{"num_hidden_layers": 8, "hidden_size": 192, "num_attention_heads": 2, "num_key_value_heads": 1, "head_dim": 64, "intermediate_size": 768, "vocab_size": 6632, "hidden_act": "gelu", "norm": "layernorm", "norm_place": "pre", "norm_eps": 1e-06, "positions": "rope", "rope_theta": 10000.0, "rope_fraction": 0.75, "qk_norm": false, "attn_scale": 0.125, "bias": "none", "tie_word_embeddings": true, "parallel_block": true, "init": "trunc", "init_std_qkv": 0.0361, "init_std_o": 0.00904, "init_std_up": 0.0361, "init_std_down": 0.00904, "optimizer": "soap_variant", "learning_rate": 0.00544, "lr_mult_qkv": 0.5, "lr_mult_o": 1.52, "beta1": 0.95, "beta2": 0.95, "lr_head": 0.00539, "warmup_steps": 200, "schedule": "wsd", "decay_fraction": 0.347, "decay_shape": "sqrt", "final_lr_fraction": 0.0, "batch_tokens": 32768, "max_seq_len": 512, "doc_mask": true, "train_tokens": 157000000, "max_steps": 4792, "dataset": "wikipedia_en"}
Each number is 500 + 25 x the weight over its row's rms, rounded and kept within 0 to 999. Layers, rows and columns count from 0. Numbers have three digits each. The size before them is the row's rms in percent of the matrix's.

# layer 4 attention output (transposed), 128x192, rms 0.326, rows 6-53,69-117, columns 96-191
076:473464517517469498482490500457494547510511488528527523486545513526504506523509519516470534476490521527496466471485528521494507493511524520441463477506504514502552469494504559511527508494506480524544505526477498487511472443538525497521523513537480477474454456557507495480494512513529466427
078:494525493509498502475540507508517519529474510504454502541511480522484520475454480524510474533495491515470516485477474509497492533504494478481539522455531520500468544504494521471456448475498495512489534501488498487516472494506507486508465500476514419503491528501528536540513501473434496504
071:511495528507497498535507539497516496529518461470521501476462509517492513525485501514461477524520483489547455489531484462523495488493492516529473471557438528500470475465499525504525526455524460487485551509502524474481529517504522518498510521521493508524553511517459482466553545524522541471
073:552501483501495550476507481484542487484498473495516510523512493495486536511503529535482521503499496463467479477481499491470478548480508479509531554456514444531530517482500486435491495534488499485497517495496517499445520535482475506504522491534523404461472531498527528499426505513553518524
065:530517549539523507479478505494526520522531527484462510487484466475464494446520497470477460510537533499503521523503482449487505526476482449497512491486484514530553497538498488543470544502516482502511468516495465495558462458508489481518545476483459484513488536489465516524495513454478492470
067:532528521454512518484532515491513496526443516487469510509490496471530470493508510455508484481468476468484568492477443491502505465515477515530472536490518483527479492471484502526473528463532528502492489491501475529499484513484461501522453489449515499515502484506494543476457490495518531499
068:537498507524516493499535462487502490496494511545484476533502505520502498507514522502529505464497503458511521535576522512528506531470514528472504485496493437460491528497464524472456498493465471479478510493476529476471501500488522528491534484522469490453453479530513517491527472481522511521
075:470503489503498506488480463489499533497503480501441544504485503510519489497492566487499486508504519564492516501507506554496493497480459509496523510491460463556516542505515495465494486520509491527522547502502471477472505524472457518467486540513511491475491514509498542468494505504497505481
067:493450517466497483494491489507482517501547498486498504504501480432513500514501526509502525533476533488484444481462494460506522453509534457525486475521477513509503502545529471489485496462481483456487480475469515527509484451526479475527559512503518458476505514532532535497490501522563488485
057:527506522520463505503515529483517494518506475469482474510501475485495487488495478458470474499475469451504512490479552453480548506517525518532523488474519489475476527491497454520503479479449537475475496476509522473530486481465524467529514542467492551518552545495484504476514534511528501449
079:522489516537527535480535495486519543487535453467501515521475534536501527470500509505458483508517455498539487526498522503488501500505475471523532458490509498521490527481487476501494515496497536465518482483523536477461514544543432488518488458496478491517481560504497531508521555479484496494
074:497458495495529507484523518485477500518518510517471473559531481481473484508517495457471492488487498399446488479480510486533494505533462497517519458484489463544485508490513473461486487447500516453507502508520495494510533496499428456499528517549516481487493500467491519470491507526506490536
074:505471465531502491509526490511527468526468508535544464481519512498525499511519470475499469485475472494456489502553528445477500500471486455515514489502496491423524474480498503438526484462438491470501541492473529501482505494491500490444529498509551508519526527501537487502446501510515517515
063:526512489546503463494464490529522470461539528524493478517536552544503516506482462554521469508500482514463489522508501510507521472489525536477528493505498454470534505492516504481521496521521519514474480469497482495503511473510515470475498537505530523489489478509501464480494524489453528539
066:465510522423481496526536487429484533555511445499454507516499451523533496507520492472509494493546470467483524498489512530520508490526506497482531487506504475456461498468462461513480492492476490500455535496480486462553546530475483482499495518538486477485463531512480516485521475468502521515
070:488497468452492470517474461533480472521503513523439495501480495506510501519509531462501495504461490502538496483515450504496494492506465489532494446523518472521467528490516524502446474501504539510479525492526501511503496504518484518484494484516512501488506497525532521472551552501454507518
063:488516475491475511520492518493517491530471527492475447523510511471533514444495480511549473516483473544461506535500485513481478489546470472509489499450509510496464561545498529474488477507487465474514482532528533480507486505525438473448481514488475446446476503447518544529529479506478483534
068:503509493516510521490497524495487479506485477466498528525482533532472495541478531531502474462512485562517548482464492528521507526445460526473502572450512468531515543512496464440517481501479512539455506473492537506530483511520523465472485516483504489509476495505529462514511501457498521513
073:508439544524519474530539517531500536518503477496490526483527494497498515493504484546496510484465515475510477519479523498551497463488514514480508505528512498462482443504533515497489498508458438550495498504472536485528472514509486499487513553492473539514482471507488510540514486511533439481
062:474491501536496490504490476563465532478468446510568470498457486511488497514477495521515491462505500510467504473478520503524540517523496551483498498478497531501543544507488475498508471500556534451511533512484483495503528480481466468510470467472496539444516545498523490528515503543526538474
069:473501495505517478507526524535502496518472524512550518521503530509470531489502520541513481489469487497524518526517479507501505521519539481477495558500480494493517500548532495536542487495510520470475492457496490505563490488494550502475490501480485558543516504521443519515477472498494484489
061:518468525483531542501495488500462485517523484502476566505507476516501483495466524468490520515481479498489523481491499531521498538552483487512567498499510498526473501434482473486460491506485478499506499476506512501521493538450486497517491473466457518526516512479514476474489528508527456506
070:491494528504504520480502500505487480507482480485502473502459513461477528492478503552485526468520513502561494508489456494501455521450470478569473495459541478489477541501485480514459517514528527472522493456523481471498507481493482519499474477466510492509533574483537499536480490497494485530
071:490485521542515549492500512506481545534533484484526447502480476501477491510475490500459502542518481502488448500521483514494511470501477475552550476517488492458513477505489456475504480499521538499509517461515481457535529515496477488518530530531516498458511500540535519531536504479511480515
070:475505497482504474490489473474464483517514476459483492513463482487481515483518541483525514562517467407520474509495488492499500525506420492494504508520489489533494545497544472490460507502523492497540549508520520449496523503490479508519510474531473513500541529532496513474478496511487508528
072:486507467475476494513481507505515486502456499504485515534536500522468522481514485456530494492494513462487475546485485500463500511467521488483473524527493561543520477531506557513502500531489508503543492555510560518506493505502557488451513504548506491530507467524473477508499511523507431474
069:498512508511515509529484526493490503486539534470520505464484544506481543494553541518443510577486543555522516490496488495477518531476514446460489475494499494543526485510548515512491538503489488529497545510481513465529507519490532494506541524488459499477465508501488474525573480487502502506
070:432490502463511494511502463490509502548500516470494517475505524445517478532497493488540493483489489492529530500513482534546524483458471476498495456504485484521488496488503493541429512463495545512481503494516497516442533493499481510522513501555499475495518475519514446499472538522511527534
081:490517503536502481504505497514511512496476522516506535507515482524494476558499496495511536511484509453537511492503490520519528516487547506424548517508491537477484505470492523490502504489517479476480522511514457510516483493466557507506506527524516487500529470509524477482548480485500485495
070:513506451515490501478499476513513489481476508544499456536513503539512544533480492519475512532460483563487545508509500457471520515520525483485508473451513542466496495481487533464492473506466528503501512532489560490474501507500514507530496538548515513490524491455504519447478453477478501509
068:501506493463498477510506494502518550521515517483529514489483485506518489514520493485522465508466458444517492489475508474509511496517551479507510505546526533485491468496501527481503547520475466525515477497493464502523491479505519502508487497507509480484521462504504456463510496525536446434
080:503490528496519525514542529513468516527528498475477515502485497512469498479507514495480467500512509562492499511489475543472533501449540502503513540481497545509504473500513493501545506509512524472472477509440484482515526487499537490514528463475501507492534523533509496573525484483533478470
062:546515562490460470501515503504540513514482505494504508504502491542470528452496480520503509491488503465540508524503482479510442491477485487489481531499542496491495514523494494550459505506589498488488489545522479455508512509497535476484522486490490497489506505472482491496508524489503444498
065:511493507485511516533523513499501503500509501510456474563488473445509507520481531510533522510526506506549506497533521503532481511502483511480494475517487506462502514510494474525461507472503511514492538456531458499496503479467459525487505493515502457500507504469512482523522456489476547560
079:488500490498549502522487456485517536494468516547484488504513511454504509502491501456499456530505452573483466457552497517503519476546464502468461483503520485531493525541530475491500532516531512511508489523517495506497507523539522463479527509542520498455518489522517519515509494552478497533
065:515522495487491502484547480466494511474539512490526510514492497475530512516510530480487531530460511502501506498502469516523506515489509534445521497495470500503484497526520513453538521567508478517500516519512496519513494484492517473501457530529489517444531442518477546480480476471472506479
074:527519490489497507510557461499470488508507439481507499506504502481493486494453506492467461500520502519483504470517507511505546516483472524490507513485540507502469500475520518516475500524533542572491495510505517474508497496501497501478469504520451517492478522509514521487506508514438540516
077:512519499506529495467512505501527522511557502457512478485534481518463524489513526491474506526520513413513497520511486473548505522522420496442527500528481464509522486472523467511538521482524507483539487494496552496519507511472479485499482498503487462463501489511474521496506474503473476490
074:497537483483488500507505525493498548513455495493490569510473460536518507539516466485502500519517509501499499481466499501487485482499558485492500516528507535484512456507508546502501506462485465484502491519515515515523469497483556520545522515498514464511495515490457481495524510546537476456
067:471529482485511460497470488531492479492465470479516496474488551494468513534498570548488467521508511501497543499434497493508478463558480483481473479492506513520472542543503511487480528511490505534495526455520507490498495500471514547544490475543498516485551522529495505472480492445485487485
068:484515432506523501465485493494520536515488562459498521490477488494509506492505489513524495491497512548519508535515484532544489506527464485474450463478492481538526469505545514467543497538517483519502467484519504493516458552487530498475521497522500492503468541499475507504494524534503487522
067:433510488522531485485501503528502535495516455508529499516509501491541510524505516503504493525514520464470504527480485470495531502549495484472573532466529554507530526488511465491482469519529522479491484483502499531509531512512492497500510484484501439523505537518496541440536462471497537480
067:503542560498461542497518476511485465484476485462549509485495473497475493513530543542469544534526506470560506484473493504504483507493504509450453531501482502464530514512529517485503518507523508551513465530474512493513515501529483558529501506543489529470469456501487524524490477490482516495
065:509504496492520492500517488498486480525580513512531489481482518495493478494485532527473506506449521471496527465515457482449504478503506510492532496472490480481501497455515524506509512544517549536499517489484507469515516522416552554468498474498480502513517505519511484522534498497492536525
078:520514493453443490532536457485500489500476475520489504463497472520545499477494525474499512477531503492455504418516489541528483502523540539515481516501536494456490523494512501498501545477507464505540486482469481482489486494500500504505516486497487498510474500464504488493458541494511482500
066:498500465474466517465510489514510492486515499489502513469458497535515506520465507498526535509475521522493548480505517526485498508513447479474515471460495523532434453493510479452471481540510547529498525475477498523487503518449479515506497452482523509483485481523485522500561497482470434512
068:504518507556468466511573486491519487508510475513517518523536451523485527504529492512489461513465514505495502535491531563477518513495521473495528492504431511519475484527506519475492491517484504465476469521472517498522504502470499466487482491481495485475510524501499509536490522489473562494
080:474479485483510500522527502549512505499534476513512520472482502504532491539520480528519515507462491473498488448502489552456523484519540470516517488459514484491498511500502497488494495540494517519445523485451499515551500513481502541503520476549514515466550477469507491521497509498486517495
125:454492483478530459474456510463468476495501525495500531524510534512527477505510557476515538493524506488526492524502454509478499514484504501444486469529506514524475490490506502497542481516513482503442512474500504472497510474488480501561537523446467485473503494464513490560419470519524482520
127:496536475547501518507495505541474503491464520489471557509482489495529506491529492469554497514530473490475508538510482449496486504470518509548533500544508542492504534499504466494497531469518506484440462520485483522468525493445474486527510519497485534495509517524517477505494475457510521530
111:480492495489531494495468510492450505456509505502520482518490518515519492515563526502478486468496531511513506506499522471487511443518465523523475524499495502506481519537492488519529526523456480440493486461550516508466509474509472526512515484515494526495518468510510512444471457503504484527
119:534532481505492461496467482478495513478502473493522481465517498529533493492552511453525491487478499474499514527510537523481465560527504482503518491511515451502502527534490475474489497484501542533515485498525493508517495509526525489482503454535481519530487505504482494520468466474509497556
122:445513518524505460521511517484432514497468509489509449523493462507440474515505491468482514484551492515516521513499504511468533449529482515507501459529493534479495528478458496530487510503515511468533498520479503502537496513447492512507479506493489501528525520500514548458488488494430506474
124:458517457424467504494529520463481500457453490499541503501533535519532467493482493519521517487485486497490467481459468519529513454524546535463514516519516486497487503469497498468529482502512518503483527503501546487439532524488522521497434508534523513517506481521526501494515516527466500526
126:454506478516481458527532502472466504514509526494473520533545480533492510503483493504498479507555505509490520533509556481536483533490491439450523442464505521448469501519495480466471489536508477497525470477521519489502531503527539493499502484538475471506477504482496478530511531513536473492
125:450523509501473479474488539475524543493495502503546507488551481466522503532488478498475499481489484518490491476478503486481484488501517476501515487507491524504511441512518490518492492542508544512536492503526494514483473551501495489509475513487506515518509474519475450513459490516445504510
123:491485506494520492529498549502517462515530486498517470485494515502471555493499499506525514507499518499504514449539493471514520489548520492471564502502571550499498446498470526517470511515512528510474472499495562557532495485515488480532511465507489508512514533524493510482475494489528471556
125:521519439508507529492515468482510494477480561502508485479516559519529505491512478500498517482528475499460518531540531509492507543506445504527496496479469498472520482459480496458485473511538516525450535543531528494515513545509511503503471482492485506496503517512471522518495492479525481469
124:468503509494525501524486473517474536520511512517511532502485510523497496516509491526503503501483490519476475503524501521535467492502517504472486511493527517507494488465490514530491504504487517505461511501485490557507487506564464528477491466501493478504397492510502543534480481555523539495
122:479512484502480489490472504494487511530452527525474487519496474497473486474479472568537494508514515513457506493492486494493468513471486486478506540533497504551516497541529482464519489506447471535489517547515509528551466483475491500491519515490541482504505558487511506513464485492491488562
120:478548494538466489507527483510511526492475477490537490512472495466530530487469518494518475482520473543511515476480522528466525509476479503502506529495498546438460465500513495533515535515520500496473462484483502509478485482512510539471484491485506499490481510493502511492486489482517504494
122:510494491509516537490456480532496503458556502497468474548518487497471503453480510471518520498518510511516483490443510541520487518488545500494469484499498494518459523549516519518484493488517513488517439447512511504492464530483545495543479486461479457485510497485442487479514499502495520530
124:494513463480539527530538499465464459500482510486530525486529465487480459522510530474498548461492504473527469534475466480504510498496489482505510504552508501526491440507515535513478484475494499472502534496509520509495517484486515519506486522503455493507503518488491499486508396482522518503
124:536483492541532532455516518528522498446524509484505529522536525453478482505502542509520495472450504529467500496504505483473522475538497466522521515501481509540489479491558544472510478477511529489506442495514514551462495479507477523488493464451465492521528506472510480539523516480470485436
123:494497506522453445503531488518471515493477478471493453488531487523466493484488457483510486518508518509471531536495541495517511492522519496487487527473439521487519467557476491485564535502497512514519535517495510516522538535523501512536477510487476521508485524470460468527482457505514500514
123:542540508494527509485526474467494490480486463459524512487479452536494463525478501497489470540525500527474482476512468472509507534486515491512497474495512467500500458465487490561499501467496519529480518481461451487475496468487545515488544449463515520538513546514456512479473521493478491493
121:498495486509506480484498450480488535526520510504496480524510518471569519492492493494511497527509504479484504509531479523480534475501507470542501500469483543452494506490515543529466479484462503493547501479515459476438521472478474470530489493526503533518479565474455501488466502504503524482
128:503533501524476509469499487462520517497503522519460482491505508521488506509512542500464521485485496515504504470496507465436516543472494492512479507479500516503515561466474494472520503514501575459504490507534485517485503478509579502531494495529506501464497509519522478472469547522471510505
121:492486488508457529530509484482504505508533513506451508474539521505502516503529521419526491530476478507519456490523525522468482474467504467524500488498492474474484494495512538470496519515456522527502488523503519508510470531498545513482475522536464456553530464521484528467450486488510431494
128:501519503499489489509487520491501512482538471463397474507511473516537487521511476490474536536482514496477508507476546487512501473450494500515549476477490467539499506464439540502483502537507488486485493512510510515482471538517537560508459469507517492474479544481533451490521478429492530499
130:459502433553496473499535515480543457479465480488506465503452533498500503515495503543541467490517567501515508511513500449471519458502516522528486472487486514513522494508486502517552498500525526527536494519472524515449494523530523529449538513480514470448498515505477538517506483519458527494
126:524549518500502472507500477513496539530531526493459491479527484520510492485526495487505472517479476457423472496514499486521558448507508516461481525489467492479494498501506522531533492474504508511490517521484513491503535490484515511509498469491466481509456472520481509496526486483487504570
121:499535503476493518477498487538498459473506492498518549479511521486548491515504486477504504505506503523482507479483526453496482535517484515404474490495515551512512513526545485504512505481473460480479503493476517537435458493528480506521494481489484482526511570467493522452492529495484529520
122:499490545510500520506509556523491534450479509575499517513511495495524511503494477491474544474507542554470492460479489524546482493482499520495488509477470525485481477490474513518511485488526510474506492460487481505506529480513490540498482533528518438510468457496476539496533503463473477499
123:512496488522539480491530469477473498477544528521494518485482521477521515507462528507442475465472522532530533487507526463499497460515513494478517472473481456444518517508467477511506476481469496520466503504511481491493506520528504489552485516457494475483483550482529516488466491525497528525
121:491499444491525497460500486514465524504502498550516467552531504497499465489483538510504494465531531526489476503483522518473476487522505559537518516530469482476502505508479482533515478476523510483495480535489468538496474490536439508501450506520519539502495502513476508491481516507545508482
115:503492485489488499494465489507481470473491450552520495506522474501523488504530494474486523513497499510499474472494503474451471502531549471505501500529553510479490538539477502461528510513535507495481528487457466506533455532469499522475514524426536513528484526488498503522511486531490530480
120:491467489460513493505492499502477504488548517532494483506504495467503517466527510541485453532478469490511470519477495439491514533512514459520470470545505484542535464541484518494480481501503501542508516449451503466497527502496490509483469478497472520498475494471482548509470509480497503517
119:496526532514525504540519517498469510513497486456489525470535489466527479490494517490513494473520512473508486509505500503483493488525480498468455531494502453484512497537532443480535488506484500504498504484486509530520479490519446447453455462490477475506479547566533485530531542504522516491
128:521487499519492492475471525475493499470470428503490522479511470512482541479495520534479534437501516479518509487504423512482498487499489493498503528492501510485509488528508529528504518501505513496498473487494512535494487514472486465514522482506508509538480510484481543535535509489479529548
119:496514496535492487509480499491491501479493491506505510468505504500504498465496487528480533473474510502528509494493533441532516497549492514498507461517504484498503490503508506500471485497503439547517503492531499523516498508514486497465515523531522548495423459451494467400480510490490518508
123:527493441532491515530484517495495478522517497504451492500481483454507488517470507502521497486476503455472494513505471499490506504503516536495522464541510515453498450522480509499540506543502514514556492478506509530525504449520494493528475500499488509498508525506527523471511477530513508477
128:446517526501497520497477472506456481510496509505566513472515546522536515508509459480468455532476511457441529488487453510492482471514500484532533502494472473536486511505497522524515532538499497490495475496505530496524494523517496499490518510534503537469506540499504504450531510480524473486
122:518457519534462542495486503467467513521555510474528489511502497497497470470532496512522517497476559490548519547514459493526493529460487485535579501480475500475529516466490489476520463530511477453507526493531512480501496476487474546495505507487486516513426546490541523475483493499518485489
126:481492499535491481464434489522512481508500482490521499489499480515519481495515468491499469485514498516482476465499541510458500520476487494482437524529530538511525522502488466536522492462503477487480494490529523469500512536481485519497504503488539474554491475478504490505488494523553452505
123:542499530492495504533490508511480480496475525510523467511522465527514472538524484513479504501502486484528499507503495463475501507492470473501495454464479475473487541526479504533438523494477504400498520515446499541495527499503479479519514494502563504474522486483502520522544533464543458489
119:510461497507530489503470474503466473511454489544455505500494500545477486495527477528511546482500497526526494516520527496469513543509569488509546494480517531491464493506495526497511520553475499501491550525516469515475519521525528482509557501481485532523488525509485480495526507484515531547
121:487444526495472499500527530468523495504523501494505455460517559496473500443502533510490471500498495505480482501489491528485506507529531457503557509476513507532491571520509460508507514520493520491475530489485510508510529520486458529494497472492464500509462506497521529502502502472489525501
128:478526486499507504485535514485517471506518527497498470542492468516577504469475464467517521501506508512492507495503485488482493500468485499518516549482538530514497471477498513490478477514537473506510512566476495504527531482514487472501495488465482473529464444499529495529519518506514555533
127:516527520494453561507490514480453504507522436539499487502510554492502495496505503467491504548465470515469485513482509502463486451526525489542557524515511486485456533471507472506501524449507509493504520505500492469485514447500487508525482490502535492500535509499495455514514474494535488500
122:534514536514513519506518501475532466493506501498433498520528496507513530500506516540479521487464494498522547460462527533507480498466519549510483499519466503510486490522490508513495521487514484510511544513503556459506489488484526475488521533534494499479539488509495483523466535522510479512
123:489458486495521477495440537487531481496498524507489493481480549510501506487493500469530480486468501511471464506518507480512504509498492539539475489467490490517449492521478492510535449508503511487499564464498462494480482487476524479516475494470488530568496521523491495472507518486508502508
122:503534493502493507492493511523525465502458451482461513493522477512493464476517499471520478501514455526521497536494497556519490485524456452489514524510504516527460505516479474471471482468469491471537475511521503498460487492549472459528493504492513506467478545508493519455509479487468445487
114:466525539493534540486437492523470485487497479489484527516500499488458491500468525493520528522479468520502535509495502485486533478499486458497499518475500468491508465481482538497471496541498481533472529506504498550464498485493541522505467471525530527476496511491556513496469488530492528514
125:451511531490550526538507492510482507519472541498474482509529506481493464482537484512474479492542498498534461526464459525560478513531538528517512555473515497483542546481484501518506554503486487498501458489521474471518506517531503456493509534502482479493513506484478468483465508470491555537
120:501469536512528550475462503460490540490511528518472486531497523503509504544465493494531522485548453534485515497534474469494522492477480496510510536506550489500528488500478510513523524467479513574521518476507489524488509507514494465520512509564472524492473500513489484480543496489481484482
123:487481497472470507521486452451512480497490471472509513537515507466487512505482470483494514485540502488497501506543542449542516500482500554502492499535497520525484519534490541481462494484511477490505499480532476511486510519477481511516484544496502498561507511509512496504505482523551495527
# layer 4 attention value, 64x192, rms 0.11, rows 6-53, columns 96-191
101:516538519443534507468499481518470462520478475466482479491461516453511514482505456510480483518467528504478508482497503528488472531489469480518498496489541494495515502508505529492485571512525448499450493499496482482501496519504527484468525514509537471482493502520511476512484478504493511514
097:514538498484508499504515485512482480486489491520539517471524480476506506416455486518512537521478507478547546494491495520457504507530553465560500503508522498480517488470539496528452513506531522523518492508478503548503492500511487495493535519473488516544508562488477489494472474472497527501
102:458501462485490511498508502535510523493522519475533505552476494495477489522507489496510547493481549517450474490490479545505500534480485461515490474499490487528530438508496478518496514543427486503545521474557550499481507524510485504497482546503532544466489495459521492508505493484520464470
102:576503544477479497525490490513494537475491538516507446475537547497519523505535528502505511514453492485515470476482478537496492518534527481510488503476508516466469498516499513537504495497513510532533547530481486516531488485487458490526480537466514511523499502518504502491534462480521480515
096:520483527512431466556520511516452517531536509474492528544525501502491506506510487531481531478493511480507525515557546465489479502540472496530502481476509477488479528516476530481536499500474483487493486522518452520490508454520461492519524574526508507472510461447477480515492484519491529504
103:446477494490484502504467484510490502520488499500503499443466498520509471505477472511489507492495485474492533488493514494475524561500448524470469505484521553496485528491508509486503491513503502537525540496479462514549475479514449541473517483543474462489493479509532475507500467469536494503
103:492488481530562498514537501531568538529468540471543556533508514493501510466501508503498509494476466521526468486526446483513548521509461484510496498484551499511472506480505507481483476492515492494469474505499515543526541537514434517528526469546526467484495503512491477479505498524518497498
098:513499438508467477576556498530495498540523486483493486477514498519498514521481533506474497495494505496521505479481505468527528496491479519532451487521482465464531542470497491476466488500488517496506518500527493532468494492454504503489504509465478551502544542478538520538531486550511530524
105:536446465486553529512518446498491524537460467525538526477516496513491533460517508502482489453456504525491460496507489492481542483455471463468512489462509513475504506498458483500519542509478502508489519466490469460511489503539515501483486503482457494557477458482493516511502463450500504486
097:487485505480518539529566490498483527482534469530470499504499495498466532492496536497507486472482533472452519522512505431478504508468512485482510481536533485505499507476525458471476462473550504497522495515507491481517539502503497491505513510519520488494498502458516478535510499489508497544
103:460536504437509471581554477460512505503536519476535466509493467485432505522521491536450522501506560497500477437484488518506519510519500520521515552511523559511493508534496464512500502494493483483482533521465502520505506508482537521496494502486494469494500512498498481522528512525498513481
098:544451472466506506496474499505527525526480473541475498485506479524481524506508500506482545491478483487536533516464510489480515549508479539455508521496506495503528524490499469495507492456504510451496528519524539491532491507461487517539441517527526474531496523490516447507495525491521485481
100:546459522507475504509511459516463506512539502461546536517474470452535544473521550494478509500513526507475499546500515477525517497480502505536495502484510530515513480493496529525453486479536502546462474537492498481537457534509534480485530492495475523508519534508503485499504425503449498442
104:522488533470509540511488509490504519517521485507512491525535481491498440430467536468512528522509520492522488514513563484544501529490494495531447508528523502489502516506465468507511505520458485524498512488528437509501489493455480450454501482481526534511501527558497506511514550515462480503
100:520507470496463438527496483464496463477501523507488480472455520454509506508433503498505466522486483486538476505489549548510515502488442480499531483508524542510462517498466462523484495541514488502481454490512542525487520516500528499468507484500519511493480518472510464472485493479574470551
098:528473511528521509500507489459541476505544533511536498489534487476511506485518522532548489518527533494540484525444458510538476500482490454497523461465513479501487507506482507467521471483508475515516522471507495482526464466442486534486529508541530500504463525454530469529500514517527525479
096:558489518439473480533514496484502495526498491488463487493495531489494469468547503497485502460503501552535504455509564511524471512478501517541498532492500521499517467539490470533507567492518533488527447473527501505518493501453498508513487534526540532506471522513515506495506447467489471481
099:526502517486504493538483525542477497502534484542472487477515517502544492461519485510488515515479488459502476499522556530476514523493477526528543490528514478519505491485478492497529533519504478511483491503528499487513508506507504473496501513523472480457531454463533526492470520480527499476
102:524493529462446483504484509478498510535524504527520533499460502501499507511496488483522490491467523492467508479512492471457483490506497492505519497470528504502523506502470569536483489519520532456497552459511527478512505478549471474522476447529480483497531534495497516467472526533512536505
095:543479473496494456470486492507531550497501515499520539529503517460492476509493507541502503525456516519484505481529493498485474507466480493490502459537474517527544489524473516543468522490454432535481525476524540511495488490515539531504562478495492469493484500525480481480520513480494514526
106:530481485473469496484476477495493493476519450496516528461504515530505479541534486535508534501484510464474476478467518521524528527514499495528505470521529464462481475477476496490479467524525463554465500472496515493475464537513500489490493486493477509470534524488478449459505536489490505483
100:509538512453474518493484497518531519505496527509483462510542502486513533481448497528458510513507439493515483524475492508459458506492469530472510505468510506497506497541525526487512486518535479522514539487563510493507477477534426500508499444538589529482514509485510530539530511502477533475
103:498473502440443516516511497492546476476518498482520502543460484498527502517503485465520508526505509466503500462506542486514500515513533502459529527513479484489533497490538500494499535476496497520540505480508499497545455479527505484484510492506478558494503479506527521470509572492483524485
098:523508461467494525492537485460483536483524512532526506498484541551522502450526498471490497485493525531498511471512504534492522492496495525485487516464524511478496525457471493525514527463502493495505507516473490477472537516503539502480543459515524489520503500503543474504482502501445484491
100:485472494509518508520532484492502523464472501454491500535491496490471482509485509491470540506487504468540532472485511526515454516513503479469493506498515505508457488461471477548525475454553487483477501481540438530525488476529523508498527511504493507508502536515484542492510501504497511503
099:483505519501483525495492513502512533548509535513483486484517495517512506474482477505504534506496547481488520478506475522517514478496519514480506495507485521555461494497461492524535586471504547516466495538512508541528457467485453550465486445512511494456514496501487489507468494463513494534
096:462508509485477490487498510543449468520512481484424546501509500470513469505462448541512489492505496508518513503495514488483493509559494481522537532494526493519471461521516479473494488528516522504514548496534496499453521488495522486513557519479534486520541514560455511469502472504514508495
095:538496465527531508487501477484476511499501542502504469524463525496491513511469494479495486511509513513533517495548510459539467454538496513509506535494509469511509491426489490462508533544491477498503533520483521538505495493491453535541471477537455483496506482517446527497492486497494506499
098:486498506499503492514545505483562480513503492457513516502470493512469520546475493477469491489498462505483543504460512490516509494491517508515484554515520433487540512512520561507535532505515512504523499563518489504454500499525459461489510500427502498511497495538512519433498509514517506541
096:481534525482490547534487486534504499482525477490540489490491490528536464525526458509524493505489467518513483483451510518505500497495492454479565526534474473508482521517496497547484477500527487493507456533456532452511529478485495535494510498505502474515496449490482508514495528532483467525
101:485499523545485532513469491506497475515525476484498536519507508482459487512499448479522501479483454511466511465494524517516498515500491528511505485528517579491523513475479527498496479501496517525528507536561504475508528477470548477456466498485476534462502512486514476511484467456503466460
094:494508484525481501481519498538495523514537497518516487501522510497524515450564459427531500509538451450459487501492465494489485533476492503480470539556495486549501501491518546506518502511478466487532481528512503549509496569469485508473506532484491527495512526525486490450493494516504499508
099:480478490483518524477498498472458488520530468542529470480493505523462547471531521480504505496547496512533464518480532511500490481553521456504488503519482473458508507463502525473456550439509479497491510453486565483496472482502498585510477485513520499470476496509497485530497540481564495503
102:524523514480508482452492481475551497496465487529493459513506437517541498502505516517549557490472492541469492486504479515497507521517500500542473542492518476491521469520483501510508498496481521516520515529498491488470510510546485486497540506533483522500535456476484470496484514522526532477
102:474509521483494466471500498522513504475481540495497509498502569501460540474493493564449491485518489511531540503502508509468505507462554543507509494491467515490503527510466533475446510490510501504534510457521472509549508487511463480503549513451459512500500496450478437500492493526490461480
103:487472503498526494509492518514491528469497509543522517512497487502488471525463492527512499504505488521532496468456492475505493486527484529534530504512443495558522479514545499516481516497525532457515479460519510508466501489493512491500538458489466450515481504496478453504511486517493518546
100:495535521543480505502495474492503498542500496479512496484490492508545446488486517486499485503454507490549514487526526567515528496518536505539516490514512490545538464485555498504501448472507493497513520488499455445490513512521499509531513516511499487524511496462531531483473522457518487478
101:440508527520487527515459491471481482518463521514490531545507483481481489481538511456459506512498500516519481527476514507540472498498482510536471501513509513452494533497486505493534491478504506494515508543511510506503474488493470510469537480522485529491470486455508485471517495487593469536
098:491496520475518504466461487515467517538518467500509480512516510486486491542512482498463496467554521547469544508490481495506514521478498548499489501493525479513496488517436531547495502509519507532543488485489488494465541566531500505506518507538476499515489525484526534476492553489515496469
101:457513524452469540498481491512503470482529508567504535506486500516462497520526533491491537465498494510517509523529476522508508496524541474509544461506473498488524534445506472472511473496480501489484471528477456508466504483510504531426436492502512488543488515516457534510537481539489497475
101:547487527523510486498493470530530470534505515491511530529488533523502539471443460467529458475488505510525480488518505505470519478487493472511446488498506494523498514491512453507513506506517485445513491477499493485470510505524508519508531532505488491469475492538493490493445503494516450526
102:493508527513488527542431520453493490487507508527541516506494461455493516542487441510521494473540501488546489483507488471463469508484483487515465466485513487530483487528552509527513488472492478474489533508502446478511473534515487490500513523486513511479502514504531508525511506555477491494
100:447457411485478498523476467541481514485503487494516489530525495469496475513535526511538526505524506486515471491515502507511517451500531438535501513520503524510532531482483481505520462492527499479496533468563501524522530489492510465480508487506505514506504496511535496513473488507502529504
097:505522408499495493469502500548505514495509528492505514493505477507467505492494476483438482520519510512478504497482507501552525507524507501509510484532516479518489496509544471512501507493459498490524486456452462476508488494517482457494477493498521496433494509532540487482489490476481536493
096:524476479465485514461504501527510517528491504422510442506534503500474464534445491503504502484525527499524526516536518521499511499469530490492517521470505535486492490499513517506466495474486475543481505497513487477483496461461487503490495498508461507512477503511459485489562490532501501475
098:511475497516469512508508472475473433471495468461498485501528502536480522437492490514486482530479466486498490554546531487526503480474500480529544498532448511507498530530530498483508496499553508512481509497472491503477508518499491489542509530485536470478501508481512527484492501532516544459
097:522493533489532523504575520535454486481461447484513501528529544454501485478498525494482524482492483512477484535456494522521501506471518496552541450498475472477514496474537501496532518496492531476500510502489510504538546531475526502482487447505497471528524471518467544512512502514477463536
104:509531527547504430505450522555483476520520505501475475503502491499474547493491511483479498519474508484499504501491477517505479492472534481510540489537497542531510486523503536494517467509466549529473446492510539518487512510507500498492490513475479463517491479476514457543535539497489481487